Each number is 128 + 32 x the weight over its row's rms, rounded and kept within 0 to 255. Layers, rows and columns count from 0. Numbers have three digits each. The size before them is the row's rms in percent of the matrix's.

# up: layer 8 MLP up, 1024x768, rms 0.0978, rows 236-281, columns 576-671
# down: layer 8 MLP down (transposed), 1024x768, rms 0.0946, rows 236-281, columns 576-671
# gate: layer 8 MLP gate, 1024x768, rms 0.0923, rows 237-282, columns 576-671
up236 098:133144106078074150137136161150069145162144101155087144094200158138084126133098104194144132140180136152111170132107094097217107135157129126091111098138086125115142128119127133193104116094176151167095215152156086104074153165164133156105104166074161098109102160099096103076062123152094144110
down236 101:092138187130107193160175107077131116141164161144122119147153101158053132164174070166117091063136072160108141149137140157164172088104118119114172078113126158125141133100118132165112111134109117124156120141132130127136088082148118121087159131134060084108144106103125069167116095180109099098
gate237 102:150071155194083181140148133074140128167144089120083113191169076131139124072141172107114078189073145170093147160141147118207147065148136134115089117070107098114151144126145118090172082148175135200118134138101076070121143181111129107135147116111127104087081100126119160094100086113092124159
up237 099:164126172163114130175116104156128170159091117084141136135112108136177157163126157173113153096099151155112144139169137155170145076069142126120129153111173131146116121069185142141147146044113130176122136122204127147086114156196064136098107107126120072130130083181094125158162123156148113110
down237 102:156127117133171130091083137192126101137074096075223129095117064139111165153160149087082168165064097109115139135125125133127069181115123120117108121175171145143149150091084180136129122143126126087124110126107072147145161137224038069171094173103116126138138098127109120139101105087133132113
gate238 102:120126099134189095148153183155159088164160152069143215123094164133158099113146094116182134155123130117131105076091118058101170163173117102177195189083134140182183132116100188142133140116150143127064097188199127132060163127169104125156132067175188165108158146193081184113135143120174166143
up238 097:158169121087107178175102111172155109130104162148106148121093095103155152141066114061120121125140126144105088138146097142159101115116152090120076165083116177080138114118105143143117137166147140165044081097097142104162170077125143144155143089113109146131178202132151136133119096180147138164
down238 092:126102140160198144215133084077104114087156103082132108178127059152143122128183137139123157161115114135118106115104157158124095112164119115151099095081117161153161103114121115135085029152124147115193106148124111109077141079110151132099109094121118218085158158109134161155111107159095116134
gate239 095:152134181164165130128108135149075137127113097168136118103076130161065167118122118109134129151137108189167108180141111161092127094159039133108121144086154081069114133125152143160172107116130142118113160149127165069113052096150112124044160192147136085136240227068111110154150154167132132147
up239 097:161208096062128125131137150116146081124173118119145170153093159066127182138128157126109130141143103100187090161109140182121114129116101129121188071158118115098142185109109187131107088083080119079175155157116170101124157101128090086115128177165121079194138164088087099116162156133114118120
down239 094:102142163106122132150107078132163110150121137109126147126127116092106089193113194175164103054154109086124108138170100124115061155097154077140100139150099078133096155090130131122161075150189119193143120125137080139173039086149204115095120196155172142073174138113172123065122124092105087147
gate240 107:160076133105202087128152123101063125133163141122128150097095117103161180127138136083177131124165069139186141108150113112130139130170140120153116163171137044108067121176055114095095118144076157104138120162180184124099142178135100130082099127103152098120130207185177141119111114167194114123
up240 104:102126120104094131156104119172173055192172120160110043168106146082110150066043164113043076146136157139116100110119161120110169079075082130148106091130103159179133158107170126180136106136160117137145086107040136113158168114078126100113187142152114132126090081117162099149115159149109155115
down240 103:159191075117043138147172119107168179112094125122108116105161166084117168096127116149118103144134154144141096101128114052097087085127115156184130079118095110143159122139104145139136131138151144140150131087135198123145180070095114157138096176171095159124122086089075118176111142121143163137
gate241 097:148083167122114160147174137108111173114098087099159136121142120134166118111105147176099175151122153138171090179143125157178158137086115102096086153119129100104109173108048147125099195126131199134107127102164111156068078160130122150162166117155073110108159165191146121074113087143128040135
up241 103:060150085116139187092229132170107085106127172103089128166147069078133148108086153097098126164155100140155179121169089087176134172152120091164167140109118131133139094068145089100139203146135132145045121130106101147156089123103127150133146100101135121122128151049138101137127111073126120178
down241 098:187101146065095148137148076108093183124124108196128084098088158144199176143153147173103126124119121087167090133178145161158122091154120143154130180120136173090141073100089070162150127135127123128150076133105083125106144070184104127145079114141189143154145161116101134066122135113102134142
gate242 096:092107109158141151113107098175128113157158179069174112189133113104168094139175141120068170158163110128120192078123156166087140057142093110082083173091110110078120197169185138104071081134125114247134072121067130162048159144117143138091131177108177153099093099123141114128136090202122131090
up242 099:158160110092152091100151229136046159139105148127118101034099127148043095085105084176126069098114076139088059156099132137102179107121185133145129134115149115148111109152108109133131052133147148124160161143098118146141140115204139149087142013108126166107125131108124145173071098195169132132
down242 096:097119150142160123155108159162125132115178104146106077123124124129168159174128144168104157124105119198076114178166125157179175104134142134141142120082128109114092128155116161122086066084162087044136123173161121160165144142169149118120113117113135129084150122127131114113134141153155135099
gate243 101:120138139130144192157127101144161145162179110152073191099173141136106105135088167160123134091100076113126093139125150056120155099074098071115072162078156171128166145135146198195068133133140081150129126168103137148074086135121130180122128103159110098155155163088103152145138133129131152081
up243 103:072128124117152204177082067169152129121161198086087095055126144093188098095115158166158109094067095106130101165146149151150150058135157088132080100100131131141133152124181138091122081151129101180118152193168142106125189144173090126122120134158114144144111123084170123107165133124156103129
down243 101:149123166087083094141123114096107163054120122188155116192132074077079102130164082109156097098189167083113080158129117112124153165152126121059170091080090108132101171128091177195089054183129122150193148123105104084128143108134106153193146144066143132070106159105107175121140125118153158104
gate244 103:079148173134133177049120179126112131124131156097099072149162104125159074127123174078124120177072133158086086118097116155145104134106117079100179151154117126137140090143146111135091081142108195089146110141075196075130145121173192124106129142162064127105139167167136153094054103126115176132
up244 101:119127172097088099116159091152143173135138100064050107110111040136100142148093118111185098171142081076101128116135100124113150075146151114133095111125093129137129106130059077162110109161107111109086154154160158079136144089166167118150114118123148151154140140178143162146081105165087105079
down244 102:143145120115156158154187104160122165059108105082141134103155080146103156115108141189196150138134089115115164110141142132171079153150129158169092087091120180101116099123093129153145107142124140171108111101151117140157180126181164133117115130172136169151130096083102138168153152119112134122
gate245 100:144193170092127126127191174151158117142145134146183156188125143100091105140181123144179168133099076154138142187103104141151106109162098158131109120138058175124150116134154123121176106092139151099119169111142096105143096111151112155115166142120120036152153119164167106144106098132103098134
up245 101:108145152178153163131130132124118133081076084073122137089090083210117123122118109145151133113109128135111158109099116132105074189097105088156179190132173122111118088160177183121148181127098088078138175136114163123125133072126094124116156127119142158094127142129151151122159128080124148131
down245 098:165135124120150160078143132132085109090109112067101145130067136108135172072138121157165125121118098103118150071135173137191170103160057139145107156115093133156147160113103147115088143088159096119148120132117127064123136092134103115153098119134215131111124112138122156118119118081159119154
gate246 101:105119117100124069096100121185147178122131060160137151081145117158190130095157104132153104181135157112121093107132082120078172105146174162134089079119139117144149102137116132053155181139127168083152068138089084158114126111133119201131157099096194149176113125139133161169187117166130109116
up246 103:163125103171119139117078142178108116149147098100144064161112158133134069144147104138136102144124099147132069136102112148097101155170119107097095094133120079186160141148114132135133117132115127110153032152184141121159120134122137131112123106214105110151085098163147155158107141135100119089
down246 103:170122141062158159059137149167144085118098155141146199145168103123119166100106149125151152178158152145071127116111152074167120102165124097100158103141117100133116079185145102132128069147130149108129120147174113135123136145177123073156118142108153103154110183102105098210117112096157139136
gate247 104:087135089150170092124142127111125096131205080102146174131098135101168145128112130101125109156129196087144139169096105115134124127159157156101142092087103149190202128122161125180091118187143178065135126108100115110123115112120117192138129145136134168085119135119117131094191143105068120129
up247 101:098128093120086123105122178102122105109172099104144153197150131142141146141124105144073122129078155089143163123142138114120116143129136129115089148111088142160086109102156125147097124141113111072102137096166070140141125066116129112089140097146137134150087161062110071131131191180107124131
down247 103:130148163127127113174098184154171062125138127091126170156138134125109144101162102115176087165110149078212112140095149148117173138148096112179157109061151115136118106104142110080174125114159072172115121188096148095192102087149153153140137169112166168161132149138085189112187171125105110109
gate248 101:087157147097130129178116118115102051159159144167102138161093131082084103093052155142126060162125096123127142149126173088151119142116134148172094154191159140104173156138128159082173131143093164134054117131130130102149160110146105118111171106194162098074172178095084123145113118112126097078
up248 102:120138114132114175139171111070118124115103181156123122144081141095120126125156117136183082144071074123032077173155087123204136114107116132144166132106144165096138071152122113141085119123091173065112212129180127116061142135098175168129125162145095075145085105137119096028132141179134099189
down248 096:148124078129118071061150153151140155111082153172148133104170168119131177121097164135157158125082131104220137141091090099194155178050072071141082202135186138142095137135160086098142143124180137116098126120132079073121122134106093112097128112152124081093087097116100152063117127096086131199
gate249 102:112178177130118122115127094052143118135133157140111121127095137117132171109094122109079163074181181104125159157131080180105143151131161148147109061173126156124093124127104141100145085188186136157186171182116130119191172125154129174177102117139084107151094146137140153149137147150139187118
up249 107:123136092118149152125147110111146116145098132147111103162164117121157106110153140116119141163144090167145170114135192187127124108166107164199103170070153164129092160079178146151170144085089121125066155172123072115121166072099161162100036070139117121136115093147167113171096145101132150152
down249 096:121135094099159167140114148144096164091107139105060142128124165103114146128205085128145143142106178134121183105110144141126068171128120185080142104128100081077121173145130107121113085063106159175099113200116102091132159111120167122092092165156152162111117125140145181170140099121132103165
gate250 101:119138133136157052094092169141161132111145112069153182130214103149144163133112116115191147102131116205173151111167115181096079156166105139159159107113099147121117185113170154137157175130099140150092033189150178156126128069166120122146121137142110055142168158137121149093124151081153167124
up250 102:128117141139161127128121151125125133140076156166168124134091170175177159106115073162144166166117129154150134139118150169092130087123190098111043092144134131127176187129141148101111132144128098140119106143114162156141115167109163129120160152152134032177138117117136124085113133076123144134
down250 104:122126102188147093105091058127053113103083110145103143172096137118103121137115158131113176117129154116108152186141141153150174110091129157170100130104122113160139131096166153164115140171093153128146160130134145168123166093095114114108167121085142136074117157151136014153159099165203147132
gate251 094:167112105141027074097174137146098106115154141080106063160161183100152202169137169127119134188133089089164119109119109132167126126169167133132119131106124075058150127120133167114146119171156121154160100117124145134107142113106099153143161123172124111133132162134148119132097144214174156121
up251 096:144160158170136159190134165153131081129118102122129141133113115167166126112122178090131116059168114134065164150154158131117107131091076154089078171112140154110121147111112097155166071047122131114113137123059124133124107112111145121164115064158142113129143084139160175133132074125143120130
down251 098:130122146076122123139146216103135108155082138155174159128107134125150117086115085147132138142165107197086166187135172164143146148125061135180084170122110156155150116090138098073131137167072101166165147166145107154147089118206156072126127129116134105126140180127162102141117132099158161073
gate252 095:135098153147116093116076151130090105085166103087153142210116147120132098095160056166111155093144170048096136083155126114149111117144081137118078141101113143117110105124105124140136188134087111127121162132117094094101079121139087133136152112138143128116166131109133115137089096104120092134
up252 099:129122158059136150139116092161168114126154134151135114091169155071141133113085130084141151130111127162113157082147162178091117160159160136109076134150152113130192155086086117115088117139087101131090134185123134094168135135091139164198167125142128171190097148190105107151121048103173127119
down252 093:157155068147098182147149114131084111186100124119192146193079131148122059105173036140107140132152142163116111157131188106137117169077155185125120139105141078094110163152105105140110114096133154147125173108168076175087068136137126168038146081162129174079156141104117067110111135126154131177
gate253 104:103149145140124083065123114114083088065125087170087086095079178133121103090146141156095129147117157066125121146108143150130130136177131162141177129145141151111209120072140134144150133104175112087122136141142114147141154143096091148149111097139100115157142124163111073144169156139102134117
up253 101:156126154111139174125096080171148171142143148105115135146138117121134166185155103137100160110180133086092071099145124127116115111105179062174131120180185179143224095165133088107076130175197128192197079144136128114162131095088120157132159140087070133103106133126109071116096081106137123148
down253 099:115128123089138157123153129099106149106142110136120093148156119101115071157132096135146154142095107135108138152150124144134121134106151142160131121069176148149152077112113110150135186166158137191214111114199159105099158137123110110149123097119119143191180119112073073205070051134146153099
gate254 100:174112107110130146127104102128141116114157180144123086130163077115071102078179074152151096108170098119174097138139103166145176121132065181123126097101170114164128155145116109154153116133114144129140149143072076156145130107148148153105070169176164112195092125132078128144097185107103121114
up254 098:158108124145109095070084089117112127075136113122097112153087099148147132148165160089101140139148124148107161107115134156153121129182073139128123160140176098119114159146160143120187124078131107091110106110109139169089100125126119109121089171118151123133153094100117135074115102136110138093
down254 101:111148079087188160112090071205114206131101137150107143128108129104064111159131117090149147189191134111121155194121139087182232107084138129097123191138113133115124127167125201099156085153172091145083121097142160107144157124081098132081111125111179106130094134132154136108198118134106124150
gate255 102:097116091135145152120160168154154119123150141152145127128165145099169048139111114109093154193038089144127138133110105065143138090125094141139098127104156139077125155165112115145159150105116130121106106150133098121203105162079160179144118152126148119128145128133102142162089142131128191142
up255 111:129129142121058145145122132097141129075101125154109139101129133108123135102148114078156157103223204108116082120166201173051088165181119060100161155096106146118077147130114112103085136172122165086124172089091148200068088134166121103089138149117073128139141137147165158140142114102141105145
down255 098:108161140114124133121145098153140148113135175148148104172110144063130135137141134032147164130121113137147172133146137145114156152164116131165183156094154124141101144123166127116099140124134139122111071167091162124122142114110106107119079135118070197129108191144132126129183153131108132169
gate256 100:172142150129156097084167147152152137141091139141134155141110188107143135082117136157085111177123099105077111135101170090103111113137067109113168169129117104104156144115143158106141115117111190083147216078074114151131138152179138114142153129154142165132093145142110122160144066177165091090
up256 100:129106128162077115118157064137138060115148163122063201080103101108114168154155138137119105129154176149217118126099113108150095144113141122177102181169113134121150122064108156137172103131150126160139081145162139153111113178164127145123101096129173120121157104113135119128178067181144135155
down256 098:161116085068129156160098163139123157169106171146125046105136159109141123175079127174167161077095101122163138152112124072169136110155182135092119049184066086101119122154136103158092147091105115131145095096057163189095185167134104096119158129105177141114143106100090117115088123133150141112
gate257 104:114136148130190101123103173137158178175163113117049087129088119170188131058167129151089190138109080079122140152070137069196136179181134153168127155177123063166118054137138150140074075139113134131111168136129122107144129087108066159151091132086128121129098157121121161128155143106196190086
up257 099:113101139153156147135093176124138123104100164058152153092101163129118114122134094178193152152070118131079084108083120175167168109181122153104126177110159061161135096179137115129226115137180185052145159152135121168116124118070136115128123142109064173098204156156119094176128156159121105112
down257 101:093155124121091116129122177152135136075118151169139114132155164139179121132122132087150189086079149178105104140143135098116074128062132164131086082166076070148111091124065110091201203132099034113201171171135164111104163076101077142099063156106101133077154180135133110132164169097145103097
gate258 101:175144167090134084108144144113178114138175161152115122147157124093143152108095150080128129153103099125104143118136128097152181143077153168164088127148162136168127080133172199095141130103086136096100137154128128112122152109067094156117109078139140097157112151123147131120115149145083159073
up258 101:148176175119086123123109155132151100180144145126117099112180107115124128092053120198129091106133180139117110089115192176160156155114133171176162128161142163131131094114118105118118069117146141152130143144131153147156126116165200151124112129160148091120129103108068085088151034131119154168
down258 101:105103131152136113151128087136136146169082142149093175150034109119153149079055078137145179087159063144123186147074152171135121113133127130144154121168120127122148143186067140107181159074133104088075162179161141140146117107103080165178175142138121114083107109083084153102133103118084136094
gate259 098:147165181149140122137122128110154102173147148073140116149200138106153138193132087179095153095122111110110112156115184150149088126170136180145103057176108153181130122102163136101180174140138146119158141127117113100112103096121175159207087210123105108149066150072089103095113199191072151118
up259 099:153124128147136154074121168139131140163118121086140104188114144115211075137140139163121070130097097114101155134142130163140123158143155125104093155098119186135090161168066108152138089145105118085079119159107139104181123163131212120171130113087082105163130119146101115113140163111073072167
down259 101:134144120117097124120108136131073141139139138050110092193130140123219157197117092145174123104111140111094169073128171148128188165193162183101140168098099191177060124158178186103159076171101159157138155102098090151126096135160174136100149177156132143118115137098092135133103125120113133132
gate260 118:114120138208090090148178128098146169090078128139176118131185122138101156140151097114076087122105121138150185103138100115109105136105094085143109104143074104125173077167081100048072153177146115146103127203158119152140200113161083128177127188116158156145068116121123125145134098074097137145
up260 099:108164197189131131076100141142152113179102109135141096153213110117123061149132149106134108151122109071154151109161145087154103135130078077176114106078135148169157127144165108124130138113120138151116186178148159162150163141085120126137174175092161105218149090061125161104134138122104160112
down260 108:159140137139124109118119094129147114119107148124148137157132118135097077164128093118128148094120163137139112163113098077092134154137126122150146118201147106113115192078133104156103090150122151092119122101142093115087136100099122117117114081139121120163129146120130143145057058163109176142
gate261 096:142140186113062089113092126180180132122113122169090106102143178137214125152083119128127150170094113114097187125129180170142135076134206118139184130126134082148147105133130143197106169113165118071194051137116140163092129075100131128081108135166126160030153166175157156110083192132073135106
up261 095:115088093207100162164159166110142162081154139114147126120127111166126082124083102093179056152113098183136152119157152144111143181143136160141217107110120166099141029156122096156109101151108109101153150106136165105136127167157162117161190182103175121156135152140117172141109147172103172110
down261 093:129179112159121128145120143158085123120155063074067152107147119146143103071102133126135099147151160144112130067158111155178196111174150080088118146093170121175121126120125145116097112131063129110161086129107147098091058163146134091123133137118110110168118125098132114112146135057160189151
gate262 096:129164158161132145169071136204106132134150093068093133133121126116104131136202141106146149119149132149165090151163183160140188123211176094147112135107075144125156074129131223141121131126136107127153118077151115115097086119113097186102136113154108128137072142102145135143115125129156166088
up262 100:082164102117113138166114160106069123101185124136166115082166184136120112165158110115168163153086133090108128095139032126135151123103164109188095114107154164087160114114119129246116157119079155104174152118160115115161138136111028186129173122174175163122171161118148085139172086103140138105
down262 102:086143094117142190088155203154086151116116121107198142114104150067115140177134144124130101119164146156158168164139159132125152088134156184097098127158076095146160119108193111121165101146151141081125103128085121169111175103107103105088164141102153147163143106142131192129171099108093160110
gate263 098:109108132139089141119144112103115148136124183079131096081125158089037106171142098088134104133149140132158076172125170068158127145131185063130169185115116123136161069099052117170115092141090151072110134140164128183180110139110155140131080158125121052082190156174097148204153070097090093166
up263 098:123093150139154095136141126120139080113122123106156149169187119096122129088121073153120094135092116187140094150119093109192158076113077206171152164068131193149114151097157173137135164150153131104139110069083165073094171111083096096090131158182114135155199128100124113101073138156152129101
down263 105:083072149118132160151104178185124167136140115127161159141074118124114144122138091179135126133111190120132139114143182129149164139104097111138173136100182125127137218175181063134110139173061124179134115123168187145122171121161166121187073076142130189154128135139141192056125160173085149170
gate264 096:134100147157118163073094139114124136130120089049123121130142109125125132148140102122155113183142113151094184093177111056157120134136144148123116081170157129104129144151109143129177119180147125092119113107148115158177185106172151131161124134123110114123162143119143175106126135144072128134
up264 097:096092142183147197158132099160123091118106160166239152103151091107125148092124100152136145172091115125093149095192125195164138147140077056143150119067080115141144132101125090135144155091121142123120146082119137137094129091162167095065141145135116098171124153103156090086173063112133141088
down264 101:088081115085136190170141111165104100156093123146163170074150186104103117189170127063117131104137136176095139153129098139154131117137140151116115134156149174137054179140101185153098116119152155130088079132064149111119111192125207132109122140126129139140089167136152085091137067114152132131
gate265 105:075067088136173115168137133125076170082143095163115129158106101109138154125160176092172097159120115166174129096175134176114118162122163144144186106197113143114110205136147155079132130122144163136167156091161118138164135180116156160166141090115131112121106150159128157141194118112117099112
up265 107:115148126095135098126105111208076176112128096116161164151086133120105142139128120151110136103118113119128136129144162172150134102095171183093149135110147135131041145111129105082116116117156129070175137068176137184126149140123101101119117126149121124124080143162185145158143085138060131148
down265 079:110102096110100128125118119121089045151134085172106131089107184142067123177141127158105117113099160125122138062150129094186039125069136083098134151144106097139085108122143119158112144133134147116122116139024101185100118116091104100150080106159158120081105125144134105119116180109142129133
gate266 099:108115216172104179136141130172083158129156092083144112092139096090133130047080173135195168168090145119126142117125142133147129142174134170115138147139193193150128175134139074160144102098167154180097082178093155155117122136130185135144148122123151048155139147101124092126120136158101219147
up266 098:061174151145079119127145118153118101108149206134130098120111121177159128143144157131139133132139159164122149070078090114132144173135114115103152111137151069151101077115128178132168115099056087160137116069162162136121061178147098118144171163112101109104136158093138087163098149187174129182
down266 098:084232103171105074200090051098098107081104094082136122148085146131110163114167092129141067165136140139092180177078113149151056177115102068192085240163103105152086171141113077104194124108157168081181120089124172149117143132105074141072103131165134159161175115133076140106097130134118155141
gate267 092:152139148184098162187144111152139174133130171131179095141162103147165204142196133108103095132139180099125178160127118153126177117140100112102093127151123098177160100104113167147111185160160119089114143139129137118135109121165127163151149104117129115108129072204141147100140133154070107193
up267 097:144106091123131187136140114198192095123152116075156190140096119095188156159177126075076112150121124141093142131138116147098127115166148115142147132132137106151107083093193121158111151129112149117139148157130198072072105157185147150165097159130144168072151111149169165158158110105109159190
down267 099:130092151080194176116071188131137114134138107103116169110099192135101079137071133123119129088138105135145071107136127093199145083140128128146161167072107118120134156136118113120129106143135119157141147166100127145119160131110107160117134109125095121099171193173137148107132132205131085131
gate268 093:130131161072167169055132107184131119116076110086142111190138117157062091098144150106131139144160175110140131135106106114152122109174108129160129077090105202129192115131130098174131127091143139136104121131155147088164168095113088147124066119094123107136125104144190129135171098146165175081
up268 097:189201132132136106138121213087148190106168099089110108132082135128127134151090138150084172083083110085126054151128113124174099106146156185139177125167106119141161152108115117087121125120127120165103106112132101152121116167102178126152169096091098089095140162083126107125130146138124132058
down268 098:125128124129183136160171147135074076144205127100090107112127081090113128152142144141135123208124145146142113149109134189113186108159119114079147125100121082174097151147185096166110129082112148225131138169059126138090096112111108127100146116134188183126133169112108163162127132163156099171
gate269 121:089124140135167090090104103176136140073147106090147156101094156083148108228139142135126196088093118121142141176106112114151099132093144135150142083120142142124134159152146103172117146086152125102162138096150158125088098123080091143158157113133121129089093111171170144168124070128073146118
up269 120:137108114132185104139148106109101113143131074103111120179133128084147090097178154174105118088082177161167131134118104104116079182117174188160182106137118149136144148097127171094144133064170150166139135124189124173142098135113143168133161115124128118164117089169100179139173091176114084134
down269 083:106139078131105087096154073163133061113133151175162128108136193109163119175128103143065171118080137087122142130127100090174122110093106119029101131099148158148056092169153170097111169070114113157137146146155110123125137123086118121182101171169132128039122098158151136124073169092152137116
gate270 102:088110075184112139114136125081178139089132179111096105160086155122116088138169107125093107161088102185099132137142106136106170122144096126139170091189094142179142154140113148131126143153111082131145128130151109134100174109132136147123140147189106154159144169127142121143078143117128117122
up270 102:148161132121132130197114133138117099142112078155153114100094132137099127181156113154147139135144135146112123188113150100185132124110108093050106100150115124125139132105125148086097147108091173134127141081153122127157153105119149127141141081100098086132120090109134140136185121141082174076
down270 101:069144129156137160150124121112114165079160132069164097060141074109149140119112162116121120137143138102189147169080126124153072164089168163123094146147125160133112139145161083145148108094116137135144107198167171100101134119078140127151158115162129070103126169109096139090142140158144133118
gate271 102:111093106143083133137098090131105109118097121150160114092085103129164148134094166140219103128169190096110184153129166120059104138121114113096104102140136075125094090119128180110117102133147184156128044102145113090119129112107157089086111105130179120085141124171153117099086114157201143060
up271 104:130149153163110116181132172165147119175114136177120115127083112085116151133131145162141126157119077102123144138093109139129084134121195111106078069144108152130132136196099090153126176207118088120140113105142171104178172095128174143163109069110119130121160132149159083070115136085156102129
down271 104:092146118132149136114129114071042162141098080136188106129192045123109156151101087159103162140140181104098099119100176163139138140163106077125173110149191138026062152120104133130034143127169121107075118153125137135101126184089114101096148107112119084121181080152079131141148085169143100098
gate272 099:126152112135153068107191157140132133153119081118097141142130162075118087121105108123124139162140071142102098089194110152141104108129182207139122090128093095115102098109119101138106100116090141170161149160125191123131145128134119155089091107149164116124103123122145162127156175142094144121
up272 101:115092173162133109168126086113109167191113140175125120173087107111137129171064099150126132143114108167156109092151102125107096154161142162125073140158130151067099106140121122223130130142073152161135129077139135104125126132145089134103118137189156145159100162143048114224141090113097158148
down272 096:165116102135133110115108172131104168132043176181156090091112144134119140151126155083194077073143121141115095179152077098131138163091095134188167168170126126119161143070120138109117174143130134118110142143149185090101106196107123102129143149102064190119138129135146092101137090158145143221
gate273 098:148194191118112177091124154096124164101146153188072113202162103057165123107125118099119131188170117185114055120208115117130095106107086103116114136107108063138078141083106156173142077117101088124148156130162139137095094141093105124104134050108146132134133130078124097118062162185109125110
up273 097:125151109144042144123110138073122098113157120145123056100174080144105160082096140134131180114075108111124120090155166073121095101143130028179110111091128181101160100137116109112107096107124110104199147130161116050138119108117101131100128144125103104135168126061192139106049146176198161143
down273 101:145102140112178094116113162128130152081145131114183112164156139050144116130204174122120165163168111174140086120140120159202152161146140200121174141160120117114077139119129099089137129089110153126096126112133165153142146140123142087109139147161233167148101121180155121126141112093120125060
gate274 098:098122074080185107078148149148105156142159138153162114141119114149103184134100126117146077112162163113103110102124121140110120089164157187140112130080172127122153177120156125177148149138116126130158215139120083101137148117139169161110088131103176163132201075076107103107082191123202055109
up274 105:122129114119132098090112154105106160123159176108160140101101131173169106119092156122078172128121122148085200127152138136090125173080207107061103165108077121108053127135153140164086137119135123119086164155098152155087159129157120177170133189118127150168127153103087138102157118130159138125
down274 101:109147145124141128140148111089156114144162142146123161088155150130082139148061184172166163142189174096095135130133163213121055104171173152169170144108110140143116127132142116153113132080201167151124115163102064177173117117120134127164139149130140123121123047175173124137089135050139148090
gate275 100:155113175160158171174181081127131149123116092131117107162167117148131143111134136142075164167043113127118088097097148143146171147093126072102143098066176160170164143163069132158144163057140195183122120119147131111093060097113134144155151183151102107147129094129183140179143139144140147127
up275 101:104069090071104154132130112076143100063132102145139198108085159132166130133099180185122116076173169087110144161170181081072140155153142198169125115129163119129142161109132115107154076156150132160136121104121085141160125138140171117079118113176163146186105117120131124147091146138140183127
down275 101:093111168121081160106135147140147165108161128140112098119132114104174087103126158105101091110086099156175102163100075053135156131159119163114093146097142105130110083076165153097117117113155118104153099154126111161080125128146143074115100143143083088097099091143160101210131147145143155133
gate276 102:117155159121149158164206164165125178138143148108206136137100096117114141191113204126075125068083078204136122138119172172102102198190118139173159106064094202188108211089047125016168160147100062144099132120095129139131160127139171161149124119097141078160161066126118126136145108114066085075
up276 099:144122195148123073163134131102118053131098128167101136082076095199156165139179179095150109152174150075088152064199138174112141139113131126196146168112103162150135145178061093095145099103182114106152109095157109092148150070117158051103135149158122146167153147175099128103113119078117094133
down276 089:119093145144165139112111055098174144102143188125153143092139100074186080173135085172148143151130180132120104124187126089142072141062157127118138128108132151148119180075228150114156117108122102182085090150063153178122183141148114150163144126107190161087149095143172130154114125063122095138
gate277 102:174132133135133135104081108116098124044186101093126098147144196171131196089156153107121115117091143153114190136166118078099105074099141113133086177101141179151159164130127096142172081160113139066104111132047145111098123183148101119130111161105086124114128144126105129128188138125092117092
up277 100:133177121075085092095131143121125130099095105086106066194099112132112119049136135095100114108141157174123070090078151103111096112153120108170191127100120108144156122169168183153106109103131155141140128173108140094139112156142060143119111161178099139063102113167075044102100155156161161120
down277 103:133126124112073128122172146141148084120089045127138154196100122064167118124130143103134125083143118122096128177148102102118090123187147111202131120120062150124163073128167088153146074111101127141132095144129149140209132106177137094206130144104180112177053119155179069141185201071114147110
gate278 101:166129155148128128153128139168137142070125084102119149094130085148166187105083158096117116100077093195140129133116152118091075108157090168069119102124081188090106104133180047094119119104152137130195168110108101148143115074123098126109131098081119079109101162052122083190108140156103145101
up278 099:100111066198110122150187114116101116123140140105186197127122193114139126123131110140097056118164142140207110107098158128105139097110173086163167086107105080183142115091097102141153135176175119151101093125190132118107070154074131141140128178164128137094125098117107117155120098146144194128
down278 103:128126071134149132131125082101158115126144097108111102172079157083178131147144098145122134120166135197139074171082085136131150127159162099099170107151141120158139102154142169159106138183091122165211112096135131125103095119117191121087120161148155148165176131143129150077147095172182076131
gate279 094:172106122200091123155115176059129122117150131167097096110119187188091138146159140182125094104127177155149149123104136106100126138168181158157157134163083191156121189183172120137110113098106116106147137164164145145171110074083169110148211102106105058129138173154086103150121140120155160120
up279 099:119135126151082115131055169170105125114139143114086102130121142101104120136079108133059093106119154137136103154090121130115085163112124090109131087134114115154076180162139134083128094092129140094149120138127111098119119160115137151078133132091093092110145168084100090142080079157099129146
down279 099:076139097125140105137154123117118114116128094131171155140075132168125156084172125143113098128142111103143120124166119106113183137162117144096136081172144174121080102119109107153146164149099131158137162150052131121155139113111150101077125164126130054134122145116110133073105149138145141096
gate280 102:121126189100114127069105112134223122122125128099131104132097173098099131096160143145106154119092131139158133094137163133104140214106104180097133094170136140111163124129096110133166118107156142076142107100156150114146089105093124151151088156135159059150178108099098157136148132187075093117
up280 099:157150099147110134124145092120149115157150130157077126157086107123108070123181150132134146083090091126152136227115127070146143131175125144118114103126112117120130037072137127149167162119140139141135217057094107137093152145134137103166129095085106167162080144094222138070127114100110181156
down280 101:139122107159093137091115157097202115157155183128069151113105149144141096147199130137113149101097101086158126190161119148119131222119134127164133156148057115086122085093178112189126121129076142075082147075123127193169095128172102100143116053058149108100144161119124188142091197100186079176
gate281 097:188155134148124156083159128100140133120109177115042133147131127155167128129124186155170106142090063116122209136098137127135091115123139132142114157127133110139119100146103138074179156155146173083144179115145091106130145156120152140095138133118091157118118148140100161099073127087118151095
up281 097:082216170127121015163125152059161137139141153128073093163131155076130098082129166127120123138096051154146163136156109121108149068128132126150161112071152127142073145135112091151104097130079108096064121130119110134131166091127174107136174132064118117145128067146125111153127114119119095109
down281 100:149040151161108067122130175160103140163112113051124159125108188073144105189124148165134131137093111125155147095133141131135148137191151150171161167178097100156114127211166090114114109108065113078081177100174095169118184122114115145123159109093144156113132118110130119146133065132113112050
gate282 102:090144138058124092146180163144137147208138089077126118121188155126138087143145129114123118152145123168143091098171172104140109118117103092096151143102164153147153164121159110100127085133162110077154144134128084191195091167152090102185138155222101142100085176121134116192114094193083094092